config = dict(
    learning_rate=0.00734,
    beta1=0.95,
    weight_decay=0.0,
)
Each number is 500 + 40 x the weight over its row's rms, rounded and kept within 0 to 999. Layers, rows and columns count from 0. Numbers have three digits each. The size before them is the row's rms in percent of the matrix's.

# q: layer 8 attention query, 128x96, rms 0.0614, rows 0-31, columns 0-95
# k: layer 8 attention key, 128x96, rms 0.0615, rows 0-31, columns 0-95
q0 039:523506514533541472521552511466452475556548495532513494566458531538473520488515461558483524540484523536426424490481547496523543476504490410457538496454399444494490484464480527533494459458507570569599509454471511534500519544510510422476442488417496443503496526547553457501561563538535513510
k0 044:467513516486420509500457525516512492432474494455478470427537452451497462505467556419475493447491437464549579513482458502527446508469517577543463518504581550501515560507514473469493497520448438471433474539543508484529490478471507582503529506550509531485516455438430507463430399502471475452
q1 043:498477520497468528465532436531573513490534467556508450459460468501453492453553602510500527510527491532515421418511483418530548459572522405489499525498481555528494507523576485451495551490499478488456458511488438492507511487464453544467543551416521506506492486552496548553461550428489561489
k1 040:510496484517497486558487507484424479500446541467467545542564515502532494565432409478508520451486538488502581567513520561460460513456515588500485461532516416491462479443444506521504420532507554516503530519484552487509507518528515473536428466554457504510502530467492456461559444594503435537
q2 041:488479548446461527530419413553528509474505544524521536480530493467530502515461548506524540487480559437518526545482520499456459446520544466543415430539484549544535459510541518398468534458458467519506558509500555443530455497517530486517495466552438469495470491540407551573504545510461529531
k2 042:518476426528555496421581537486530525589458497489501518505511535532514569472531444520543424559528485531477460452571504485512573546521504522489563534489529430485472491489488501584524505562610538495479419499493442493419524483502460483484498549494560524540526536504543508490496510455517517534
q3 047:492509534442481490478447454535484416525513461452477484464450475484487525557570497505508509536521515492469416528525513437464407480470450548487518546481499452472521484451518536565480561431535452546533514507494433543528606505529603550542506442419495502506488477517483545508499491554457477499
k3 048:503504511560499505541541544431460547448504546545507522510530523514511480407434505504456478449452467501514596491441479578541612542532525470515497446510510545495457523537476485454528446539485525488504501475494547455480419526484428454473519559558478517463506507454540432462524519454567490474
q4 049:501593492488482455445534547468418459457540522461413457488422498532528473529478539506514504507459404507533469473493474518471445542489503506521503533515524508420625547488444464523526453515478581499507528472495478521513553545485544568491502476463550534526553438438508508489502545493533541531
k4 045:509471547521479584553479489548563521495506437562558493528559501462451495473511487516411482440508546522477532561493530459542526448467479481506531513424508518542394506525544515483473496440477410510520473536518532525496488478468468436500499483512436454483463562504513498438513401530496451429
q5 055:502473536435617455407529512525497503433572434473529469521541473507534476549522459518491452515502487559439519524529489467548483555437535575493603529495587474522537556543528526500517509520480536503504500465458503467491521538520513480519499434490488469554500473438575473532483544551539531494
k5 048:477555380608462579531545512524547460553457506572437508466423511479479509469467554499459571472501479449559487480495496534476500466539459463475434489506432539475491457436424505512474479503498509466488515549555498541515511473466497529435468548500511570482481511541506522476510430457508502500
q6 037:533454582414444495498465415470544567514518488498496496562514516578512470509510523526546479485523522482496510464520536549522545456553483476521492508496479479518464516488523565499462477565492570448457481500507513502501422476533425497463453492534511482642551527572443482495481550564464455517
k6 039:481500420557580444529523504527453488514449557515510560431490524450509573514471471490525517555492571496474469538505462461426504579509505511518491427568491510519522430503483467512523531498585457507513489468479494408478542492515528493538560498458509520381460509501503548522548530456505560518
q7 057:525515493447405463531449504472417519479466448489549549461501468570511533533494422506543454508484518436523505516459533445467512485511515421469469521497462447524483497535594426466500497508539502450526552492497498564479495535448510516564505466519544462518471495597476486442449433459443462539
k7 044:449424629479514473589395529424523550553474582442538499506480530436466505452508509448501536505486526528509488478555499546501481458545488549514512499509502524513444504530504514536500503484499461579441415516456511467519496463556495504474522561512446507463509505489412510515524560486500480511
q8 057:472448582450372523596419491451446531556457518478524550547510478494546587502510484468547470494534561451527509454468497520522470489511519506483472470461462471534481457512557499466486480513550547472460515525484553525499467496466452536522517531566509468518466521558395525442483487483455490493
k8 049:513504485476512414499439525446489521531433531465566490418514527513446521544484459545552491584492468483552511524545532492433527494549502462507479478569486476513467497536498465554556527509533405550545489502511411497446514500562539411534524532513472539474516501559493489553471559436492480558
q9 057:506515563452465502571477560414437522528428470476559486515470469448487518490551398460472501511568512493556513471527532457493426483479499520484558525496470508548447494513563446526538428451463491500504533478479531597533486486486512543542523546522509477460451465582498527454481485451437480534
k9 055:469445549516401441531418547464429509478509515444519520509538457543502431524466533491519487490419412497513511553457490497499549458490499504476433549481519510494482524518472550452445524504558522552491441561492536462475515587478494489446499526499522504519526480459415441498455443457531433481
q10 065:514582397604666502422520523471565464489521481498454461515470478481494476514518494495457462512550444530460513495541500532509508524490467526471534493481480517505528537458448520505465499525454495488501481484452486483508513511547528528507470444478527522511495536437613468558466493532562454466
k10 060:483491485519467579460623461614479455418577459581494476518470555509520446490439560541467525431448480491441451492463466465481505518448502534539517498465533512451503507499482493473516494440488535505512536499570557482531499523454475458447470516486516511507515482431532482446527469504478559479
q11 062:471513466503579481430581500543521431469541509491515460493524532574530403441525543551496506493490482515464433531475446503486495546488469547542503495518560565420542536520485518529503592472487553530545531448513479489447531552512548523452487502510527462535538469446531493554511517504526610526
k11 057:550511411546540529407549479558563498460565482538429438497517548481470482494503471538463522479504507556402516552554459487508483512473513569472537472424538518503532527503437478471464498531454489452507485509562509436518511498482486521482480493438518509509526550404550467421466477538509493444
q12 063:438458509440461457560407556471415522471517524426519583513477450481508478497483427479462555519463471546568526527541487494452477524453468476489552527447488512503489516546514423472468446481555517485474530534443531485508456503494487551550441495445525461488460481466471512437450428500480473566
k12 057:403483527449526481527453540457531562509388427442495501442498446460442521519503458490492503527511530501517498481485490521561434395547489518460489481479484513517442467541515458533456488484488480496455431536465572592472497491498523460551533471544518462481514454521457482456460488424466465542
q13 085:573459513456474548520459446540463512544508535510472605529460521546558558516533471523495522487477470468545516565500506477509500455487494492490505459524489500431479499495466535438493579420397501521456469460544517482476469526440542431450471522517538529507470536529409589518563487457533512530
k13 074:512492530466387446485490416527451469564494544505472557459522540569550538561514493492566494513508511530513498528554461541555554497534524501498521436494511453521428514572517505423518549465439540504491573491503421511450490460490487499500519502494430562452532554535456501583489525517516522503
q14 112:565545490459453527524437550536502538519454561476430414530477515473526435508556546459537482599489529504546496494507463441492543560517538477459470503546534430486479452474503455489450527489539531493545501555539548534468464502486503532501586521553478496490483608481522560496488542507543436522
k14 118:569528503530473508524447586537517549548508536456416413466473462529559469499561522503539449546435539532534499565538506443472523536476545471518476495541502493520456453520511450495483500490580514479528483563587551542427489493480508521474554523495444520488542537473485548551482576483512432485
q15 137:580545513549476532443452585498514483461470534542500500502496504481474593511529534512415482457486560519494463495499506575521545438457398505500487500563497514543497535524501511549450495377509527470481494549456569509446547507494476520444464526436486492535487481452491514479533524477503592522
k15 131:571517559506469487469463592497503488440435510547489492485461511495468547528531546527400492473472521479469483515474497514559559434472423469491491511556489536556489516554476496521455446403515493445469544556448571484477551541514488552471453536446508548543479496479442525484510533509509592484
q16 050:557578454588554459432563555475552479400494531509453489497486494530505446499537462514450522454523507520531423582556468520488527549507499514521484551427577583476543530467466495507491502507441496495505488432437522466490418509505483565456527510490563482502497501485568519487487480482497483493
k16 047:433447558448445558553435496523415483543530437497524474521509486485489501479460542462468461521456442474481578413410529483539451449482449490457530454533427456487462503559518491478522472483529498488528523555555505565515593487485540461510451491489444518500535477449489475485512457533503514463
q17 040:507558519559556503388533477494568468504525464534494462508540452535427466475521513455426479529472428542450490559488458458529532487480494499524534521498558540427477568554478404554487448523499490490536536454475533510537504523514525528454518482474493505492487468493582562536472398496542514476
k17 043:497474541474382507589467546490377495431558498478510472499446521476542420513457522516488563398484507493524517466478505557493444494480489499483473510463478489554532489457502574467501489454437502513498449530540505502535515514443486517515459497482487494467536491458448417412538538524482466497
q18 043:503460604472503467501512381536528531543493529471528497478498525454453529556476498447535459484539468493588447505608590484499587492525474503471519532496522465494520475477497431481546483504512462523461450485542484574534533525538448476452530396507489499491508501476441452532472533493478502522
k18 038:468498420510518497490469596428456498453472467523485558493501492552559481459517477565500531517452528482411536494380423530490443522515508495510453477501480544476436523528520555495426526493514525459516553529469475410453477445489558521568477595513507491521498515524506521478539488471491472466
q19 036:520492492590541446471528515538419509467502445497473534470543486472466513449499508508483528448463442511501464434488458480490528531452513491468543555505572492455474562476454484464425466486545543520510432459582465534521534550493488560441519477454553532446554537436555460468512441531537551439
k19 033:484551557402433558530501529453510439482513522508507408497416460513563442584489521536430484481497504515517500546484546484537459521500489499507458468443482488508546482486532484546574506469395470472473530516441513487509474459465542506581450463528440465544485442507492527489499489477488422529
q20 038:474489514469545468562502524582485481584487549424527532531541512510530464490506524598511512454488498437505504436463543550507510480431475559456582534498441437453504481537519443483437561537513620500531542492568490448492473533549458534502483540538480487500535496448552479505479520491496516509
k20 040:522515407523468511405548461447534509450503436538440482496468484498505515544492486467515508549534537539508474548555456437486480520581558436546433442514548533557503503477470555515545447502489427484436469549433538515524532493455518468502514456477551563537442502577468545478508490516495495515
q21 048:477425595458439564523490411480506550556447531505486537532543526535497500546462555512511500495490556498481466486518505532486495539518555509505468482519477509474482401566511490456558490474451536482448531490518556480459428481398457535555468534546446517552518502570430511494517532483470459540
k21 050:507532403514613430467504520573546487507507484514536494486488505469557540484555441540554490566524508478520511527539483473507530495517468479499527461519532480531510542447479514542471538544605488487529476500492429477485587468627525448460545497523542489454450517467537507553504532488514560488
q22 051:476425442484526492589368499510517588507468504492576581477511447425487490497517482502582471534529538477532511460563491488453544497513501475474426483464466428497469487549478482504545520455526527490536478531524531464547526476449507520473487559590520504510520484480478463584537528482517479513
k22 047:512516626463401461472523521408447445526465541477461432517544516566532552498513472508471533515499515499493511540445523507536481479565509520509545525529492497535516478475557507488466495532506453524458498479475450542427437482541476489546520479462464469486478520605424513438434490476442490539
q23 045:484514464515621505445549456470488551472513488495433435557464490501483443436513505530479476525514498530463524494510470526559504547426481548507526545519461514419523496485438445515459459452466437501540490479493456518528507473542497506486418456511503559500529473462609430506456504417539489453
k23 045:510508502530413541542520555574510433448527445489502505485510455507475447546459523432422558405468471487532473504488510466480444444515525436469487505434532496585472521484553520478516471505438585487454475523493571515527530555467504550493506504457527477510475488509494500450512416584454490509
q24 048:427445519536477443542452527525447535519483523453491507574469408446530474452554490492447484455499495522461475477468566482475516474467505503396566534404515504479549503483512503470417483512524508500444453492425566516504523498459509594459491456478539492525441499537465513472538473518547448499
k24 042:530523579416466561569494500423494482454456453484529498439519525542460498488444503457476482514477516498596560494506467493539439489511482521565446518536446472534423517532545461521547495452467518482486474522525512569538476540497501464542476544511468520466528472498547500415459446433403526515
q25 051:468534484512634411409453518464526502515567480520524493468500487449492488467494482528434501535472559554514450476530534502549481465576492447439570513442505453483513532526518439491506501484452466463532481447511477564484479421556544485511506482486438482505512533498604505512475540473472531521
k25 041:538535490480431511518594585537466494470459438473533501528461469482502428485542463497452490438513445494556512539501495449488467583415520546472491578517559609494463539479464523543532472483442508483482468562493553504513543523489495571521512508503503492467485456460483456463503410450520494486
q26 057:578552477537583495408571494448597480502504517459451488511532488539504520457542463523544508522545502535471508525503490537535525587525479529465455508524517576500514522500420536541503544509458484497546499478529428472470532509575514514532526501472480467504542529434515430572498571560570490485
k26 038:479530402565598385433452567498491489460519452550464527485464570488495484541513505507521500489483476458441477468548504459476557565493472505504584465532544529449567477484543489486472576512549486461514551460473515458455471460502516459475486451476525489483448540466560506509462477491526544506
q27 056:490464542500367516600481494492446503530452487523511560509478470522511530510517567423531542503531482456579505469450537470482522453506526464555453473545435524549458471497589552513521459508494560554475501552474524499532485527479478507471498531530556480510490485595417546511537528544482496482
k27 052:428431560453531409560472493506492508514498529401547428470524489558499442450536500479476486481460553536466474550543457479476446439554510532552472492470543489479516508566546480517431595448486517482490437479514478508455528547485530502491502548519485478505527473525482491481464509444452544593
q28 059:512440507505501455483512412523472535538514585542555541522478544495538540435540501511537501510439567482461464540482530478522566589586452507509464509553474473472499494469489524504540557551519453483541532456497421463458551465551485535487499495497439554496519544489482515572513602564481526504
k28 066:493541377503618541355545492565595488505555522487476536547491484522533539498475444523539503533483510510548527464528482568494478516424416422486519466516510538519526511489485461501501505509513488491489593526507491475474504482519501535562479453481494517525490534464528508521479510530544529529
q29 082:544492487546584549538501525471514524440537508489558444543505484445493516439517496491437529488503493457530544551447537433458432487479470528516512563522481515445566530458509479521466481510525494483456429557506592464555493561472537504491459534523566456575501454480538521411498407491477495480
k29 078:558482492501554552515504493521465473482582502503483587536453496524567522474516488521461521465480468472525550560494522434518471481467469515495507475525491533417477515460471562462465571420409470503456425449526539497496495568463548478438452517496565521570493504500469602452520449475522509530
q30 122:468533464430502492472525435491466459449447530554561527546524570428454467535436507478463534544544489499503491412438478535513485487555491542437503519490522429463552526444479552521507524484435478520498521461429471460577498502519473510521514485540531484496422542525567503427523439523506556549
k30 106:530578436425480528494511488538495482459444573548500451556497561436495457522496536467503490594511512496509486408433464471509529535562532524435467526536525414433508496442475515527479542479459515517535526495474480497534487496509473532514562487554511486493440600506574539440505469528529484527
q31 136:503480440519465563476451420502504516579541526478529538535575456456492542486470452483570497489499553528591487463525510581423461502462504548508491460514522481459504509446569512501524560514493536539529437527528494522418499441469484440485567471516470403479483490511544480503522502439477481559
k31 133:550498482556446576486420454492497502534518557502522539546559488464474598493503493476527481471491565537553468488523491611431508474461445549537482457547498491485500529472565521520472541458525553538507441552485529503419520467453484440458532489489467414480468478488532506474544511451478535561